{
  "num_attention_heads": 7,
  "vocab_size": 16384,
  "norm": "layernorm",
  "norm_place": "pre",
  "positions": "alibi",
  "init_std_qkv": 0.0245,
  "schedule": "wsd",
  "max_steps": 9741,
  "dataset": "wikipedia_en"
}
Each number is 500 + 25 x the weight over the matrix's rms, rounded and kept within 0 to 999. Layers, rows and columns count from 0. Numbers have three digits each.

# k: layer 3 attention key, 448x448, rms 0.0407, rows 68-114, columns 256-319
# q: layer 3 attention query, 448x448, rms 0.0405, rows 69-114, columns 256-319
k68:507496548456533457469483518506433542498498501514501530515522449518506481476516562524528520538513483469480504506519474495456475520466456505463520513496510496513474479511523486521479513510502502
q69:436499489475504524509516499467524480504484500474508474508535508523514488514490520472514541504560459527529494488526499477468478523506495466470517542479469511473494536517519503543492495470454486
k69:495485474440523551473499474498571508504485481491469519504522468506522495508468492478497483493518491511553481489479528517523479499451479483487485505479472549509490525496540514511499499513533535
q70:499509509493482514497566477499465476488524505492461519507487552522529494469514474486477500483494491506488486464526532490512462524518505528516514525454527507479454525517503505499494495520474504
k70:518529493483526510480506561495566478526508482486512447511477505506521479506473502508480521509472504489472511479518509510476539497495505487489503492560512532442536514480520519532494513472534562
q71:523441482481541489529462535481492487508496484532503502522494494501514470495540482472518495540469509479512535499501499505520500486539475549503490486535500530482500497476447462518477521516531517
k71:473546517587456453521530490528471519469469495531542504496436500476499527525498507509510483464511522516466522510515522498493470554511553515504453470541505444512513500497496447524499481478493482
q72:488492512518513543473453513473522511567491507500555531470516411514499530519480498551506484520530501474475472484455531498490533489513498549510473475517471524521526435492495523505497520486490519
k72:472484537518488472497502476531427533479511520504495510547503509490509473513544483521518477502485485482502499484529515505495496509470538505548513493475527486530488489481511506506475495482513443
q73:488482476456567496534532537481522432489468466518476495547481570518500461457525522495504503487510470532517516486532496506515494510503514492496517546486500487466499511489491491549532490530438489
k73:480490451461537541496526507533592498517488527529500467456520485523524533512484495498478528407503500522528507501509522487521515488513509478454512512512516539499532546518506480512499485480496560
q74:480522442501537511525503482517530471488489451519480500499545555482529479466523510517495526487508485503490523501497518468471482520497502476487536493493501499475495515476484505519521515480495496
k74:506488439437513526478487504512613507524489497502491505488508483483516523492452482428485516451484511528497500496470506502490537473493498501471499496496475552439535506486525518503496463510495538
q75:514462482496515538488448525533530499506462478513543490487472480494485485471468543545470526475545505520486515511498520480510548461500507501509484506553502513487495488482501524487469492498567536
k75:461503508561436462456468476495464484517512538510501558506467461535482504513445522490517452465534512503503493487491479482479492497496477510509490485485484477520493511493481470465491488515506505
q76:573517500471525525495482470509520465532512493481517562541503498503497491483498543537477477557503525544438500501457464496452468502497511502544475485521508501467466470496479522490494507544524456
k76:514484532461545455501458501525563522524507484498530573488517486493512509468476516526501441475550498516514513520491470473459508499464479467482505518497499471508515497484515453479480471490484501
q77:507476524533450481463486491531483531505498517490501510515494446497471474551494548507541501521494518493499480470465525480520515457514470525473435476522487478580500521534521529512500490498532475
k77:484526479476494509498451544452453493482515521439564503514487530519512497522491505473502474489525515542463482492463489521492488488483476501481480491451481510514482478488466514485496523525496496
q78:489529535479498471463508488491498516481478508497492495500499491489468501515498513509517496493520500500547503511507519500524509481486521525495489498537498467482516503505506519491498473484509515
k78:498462523508470511541511487499437511489494487525488504513519481510489475514519497530511513516517481492527501511512494505496465531484512472484536527487493501548480510524466482468503519527490450
q79:496502530484509481481492503462494509484493488483512489494489482502468520481507490512530487528512462481543475513510519499475520487494505480479493492515489498497483488496478531473473512522505510
k79:506494538519493488511522486486434494496482476508503505521506495502481471511508529544516500539514483496521485506508467498473504529489503511522530531485485484546487507508518478480523512502497473
q80:504510501474482474487481518454509532523492494504506493514488453491503517513504470479516491529523505501479484513479494525501517478493466508482495501491468509492528467457492508491504517523507505
k80:490467537550502476552513472497433502459489511515522521485508499493482486502546501525520489520515507491521493530512491494487497527500514487529512499490521488550479502529488512489480513490493451
q81:509529545496501488462504502485519490518477507484502504492487483518475502492499496495496496510516475490519504524506500512510515502503492500510490511523485504487534485484478488520539499496501546
k81:494472548532485478537516497525447495493508493523500485518537507498475473518531489502492506522500484485544488489507507493481478502488498480518533530492523486550475499520501512481452520461471460
q82:519562501490503483501527519462488503482522518500499486547470532504511488477503510486517528521505464523503534537498533536504453464475465463499514511484483500509510523491519506498534500477508467
k82:517480470446531517522501539493569462496487472498500479449488529486485520507513508466437491455504492504481491448471547539510522458501542479509463455493494511483504485524470512511509484534464531
q83:497494570516511466475527488479485491502490519484483443518528487522522487519538474552472513480485492514511488496547507520519438526528502547491519485479535494502490522509539493444507472502483493
k83:465501486508495519488506485496528503514506468492483438481480520490510525543520465481512529498531543455478523475500506562540490504527550499527521522545502534446506506488485531495481509492529489
q84:468493524534479475542491497492511535498465480442524479527490491475489494481483463504435513532492513525459463528508505547475493528502451475488508531453537499454502495505535543465479476506478483
k84:506497503480493491515509506500471496501492495517503528487545500511463496470528513491478518531514474543507452537504492463488527496483473474455513560504489509469517485505495509498508478487474492
q85:518518517506478472462518459476554467530534459510489512477491493526517472537483441515524522543536517510510489539475520565447455522511512538507513537499485516500540500454474534514489537476466476
k85:524515492483518509505482503510506523560506474470515485518524528476522481464509475498481484496532500475522522493528515541522487483507518476526504483509537527504494499464537544505465520529536505
q86:487510478490564531493483516474521498543501484516460525519540551529539551511487478479510509528513485485508503489448518497472515493516516489485547526500454525456501499498464476503513566472460504
k86:537481485475523471550545478537511514508455452522454489538494515480512516464508474551503513479502448509481500549549520506498437559471512508497477499539551476501509538505593512515530475461517522
q87:482539441511484470446499517533505512490500513493516450484477494511479471549525525451473491486485472504516549520526468474509524473498479492493483522505513507490542489509543513514527483552479496
k87:544470529508504495500485486471462455465515483552439519519520441522465492517534510488527498501491499487505465477516498523468460507510459523490505463496509466535461511535489499496496498550493471
q88:512529485528474515515497534510521512504491490486493521460469497506527484522485528519479450526519524528489489516497485542510505460478467547531469490550496508507523481443506474490496459468551531
k88:485493500531513423460483479496478512500495516514490556564511467473533524479506481492502455465561496503493519496501508500484484516474502495528486455480507483487493479492488485456456524560493502
q89:485505463460564489504498501505547452506460443491445510492492549500519457479509487512493542483522464540534540525524529477475488479524497502480508519529485482480498516459512521524485489540501535
k89:509464485466505495474474508520579447537479492482529525474487475494509513532460500490495485451506505514505496481491511511491521523489497465460471481490500524495530534491488537461489510508484562
q90:547517477517564519541468527533558485468452440470503484521482541489480530444470477490463520480496462489484574514451512508480504506488471458464522500576500505466529534496507455439498505490496553
k90:523506471539427482481554482532485474519479513493516512539513489509447517484490500481463502463493463524529476481521516501486534477508515496513469490492474495510525477513474506502539478526476507
q91:497484527511490502462461500469502518532499499487514495487490458484478566533457499512501464508503495475521493489486507494499501514499508521470503492529463501500538526527485481497504529499498532
k91:477484563521457494533493472523414501494501528478482491502503483505478469528525477551528492532493471504524491518505480506512448492504497494514531532501527483561484494520514517464493504506511444
q92:493461499517501463489520462556461491475509492566494488496478491493478480591505479484511517453533534494534496496491517443504526504521533513478466528506537446531491489528494494489496500501484471
k92:502503465528491533511461514494458496503488514503506499555500500498521471503533527478547488531496557524476535490478490527542461527522495528462548467491556518491490523484558487513522527521524495
q93:496504491477494499484499538443482521530518567518515507535447509542522516504498520512520466492512510527477530488512536537536504446480486512533482507476481515525510483477485491490517496540474475
k93:482462467488558532502496493489506465480480502486487559483479551479511519528540525536481482496525461500467481476477541500529527528518501514492513477493530467495497510491538532513524476491471509
q94:504483536524455524499501514517455532501559521496509519475494470532499540541493536497504484522462512477477486495494499511503531490450514509523489510509513512520479489521475499506473506485497534
k94:513523544534496476479482481486378485517516509501503527510492497516486488504519532548538519549486498464487505504481483485480458486512472514506491487502517475549471461478479497487504517493517436
q95:481501506485476505491508502476528491543486478461514475501519481544486509531507482481536465547504457503546506477505497503462507483569510474489484498502445560472535487505433472500523511485494552
k95:493509545491503483521542498517498497502497537517470451504499502507465468531522506512511503461511483506514511487495462507476483534496492495527475511503487518550480477550528508517445503490535484
q96:532535475532497522475518446519484532535476510457507532516485503467546540495486516531451503526510481542433446497485505493479488504491497462555488494455524480516488468472557556468507490476508493
k96:494439458500529485497493514504460527497535498518473528494520486503558511515521511533496491532495491489470480512520476480511517510497483511488548511469473501493494506526450498484489499507489462
q97:493475425503532541512465488547515488501530503534529499499557499494517515533492491491509516476488518494472510464457465460515497517488510486510529488474534507518502501495504453540477520473512454
k97:484513453466515507455463536499590492515489498477459494507492525507533523506479479441504470462497529502465510510478536487505488466504486528479481489520475488449485516458515497529514445513504543
q98:517563520508481466464534500499529556464492492453474519490471520475518498463502482518429476534522509524485481518506480554519469480509444492492445493512489483485506460482547502476486475467511528
k98:508520491489503461548528506510498528489487455513486495510533529481477512496495469520457494530535430489516473520489530487500531512499524489547516480516503500486517502502452525475478509491481478
q99:501495501501498505500510483467510541546478458466432540500473498490502559513481478509456460568490496533511481497516471488475471534551447458433496504467473534470500583505488516490509522459521500
k99:508502501529490491481470494488460504469497499461519480552450539467479490497465529504494482540502479539493464509489429512531501489487486494498458518514480484488488477528509540461438500486516526
q100:526486475479519466513441424525484504509478475477509553509510481509507568502424449455467496504494458458517468502410506471504506524508515457454504476463529474510530523503493513422501545478486529
k100:492507518536442467523519547532441501445497509460509456511494507513460484512515497481483473536449500496480474540540495493504505515454499515518483533502500512534526505518487529508523499485517489
q101:523510545523486499484571465482473473525535507497460524505486545502556549469489489519509536480513481488515499482489511565504442535519541511524505512476499535498448533504476506503492517496506514
k101:514548502481512504507489540520569493566526475484545428502466525497506485502478467512500546468484508440505545482529511547498471492508530488529490489552512550468534478498501551499509512483549525
q102:498525493503494529489558484523551503499497451471507513495492455473472485473507506498488492501567498526507488455473496494494554527499488453492499482506477482505541447516467518530533512453513520
k102:536501499539478502531564503499477533474521501486524504513514512519515482489502541484478503483476513491531477509514503488514519462497491497530510505502464532524473506517477528501487547507493457
q103:509551483500510510484539462503539496477457474507456525468539557472501580493469469485487485475550442485500476484505498485506477525444552495490496469523473478458518518511534526494524494455504550
k103:523427490491474479494497444516522498471516501527476490469526481508490449487490478476466538530488520443533509513492470479475517464523465490494520502488529531555515520488455528463488529519505539
q104:504518485499570548516510529467509479505528507520526478509522497552519442446535512526553506503500483496495532537573510480505489501500522480548543544517499537480510484510483491509517479451519496
k104:512469493499548540480572480514511555537511498591456497484495534478500561503520529521498521501447483500528515512524522481512496486538526499514540556520483488479460521508531491524491499507502486
q105:531503522550452481471500495539435508499556543504537493495478507556485476484488528473523526526462540504502497485471490523506512503480481522541509512530512501542493482519517505526489534547505516
k105:500540541456490503491503539472459471497499484502503514527510503523495504485514528503487515554475458505505492523518524506467439512502461521459489486490495493495477483481522489483532511494496468
q106:485495498517474538523547511488498548472534535483530502511490479503482463522501513473506474469477504479446515488490480525521482478444476513533482479447516485512527467510506482542496522498485515
k106:507523523468542524480482516501533482500512500514459480469501455536516477485511473479477522441483511485516493491460524499484514459505475507513506475494531550514502470523465476533517492524478499
q107:467559471509470480501587466521506507486494513477497509515489499466476469513504494518498515436511471509495484453491500461488485524487517482467457484462521450514489532548512530542540463504456455
k107:518506441435498545482509527513541509511515513459488451502513481539528485526491500470485501488463489488514466478479501515492509480480496464473527502466528571523540506513491519547498518531487527
q108:480491531506484511484491507501479519517542528562504489463502484522461527518503490520575505505466506482500511503540538471546475506515517547500493498531490477537509488489478503523471479526517506
k108:492552568564487469506459512475450468476525487505550485505450518517485475475464543478507546491509493464494517495510497496465494509502481489504460499551484518511476507470548524480509493482496510
q109:553433538529474509529457510479461492498501531544498530529496460524512568534469491487545477540486540496507443466505497513537492494506501496516497499470503531548484531518526469479516539494492472
k109:464518499527498499481472494492470503468515514439525501476466550453536505496496521510475474495498520519479547526503522503567503502496508527495470499525498455471495504470520459486500465461511507
q110:526485507480531495493482490504487507518487523507507565510492471501521532504491492533495513534495517491451471464477550516510522476472528520550477453502528491512498468485505511524530497524493485
k110:450484528547499500511488520510465503487508509520507519491474518491523488504510507526489477527462510463489499516495493464520521508505514513453514508511511466528512503485496490518516487461496470
q111:529460508509486463519475494503498501467513502464507503533485460470438482496503471515422477522503537484503495489457474522506542548470464486468518519519539502497512511505462481456484539516503470
k111:529538485535475467537504492514448525512487479465552547536470537481456485471541534515554533521520515523479470516520512479499477491505510530519511509502522484471489471513538502512529500485488462
q112:502512533483461461504526465463472498449539553444499478490506491560524530481490492481502402538465468505500495472524452542546440521463473514494455475440482473495490510496486497484482486509440457
k112:500547499463517548484523507496509508487519482469472468497541555516504508517474497521467524493528471485518469498536501489540518496552512515551518534531466494491508495529476533536508485494537489
q113:466523486487518464465542500491532481494468471457489520483507495463444505491536453547490456474542469517540550471481465496469512520525482502461497480534513484492539501482490517537528520487510523
k113:500488445466459525512467506536540534505482487466498484525535491527510476511498487472474529534511477522491470478487511519488524504470517485490545522446448548499520507513489569484477533525460504
q114:528505496481521543505474559480502532485497458538500484527460508469477500486501497480469540559512528557471510482516469491487528461480474500482512528538522518521470506502477484502521478461528477
k114:538507492520522466505497465479539459479498492504510583521473504465502529495486520489512449490561491577484523459448515534500502491473479516519484470466482457505474482498521487459451487511459495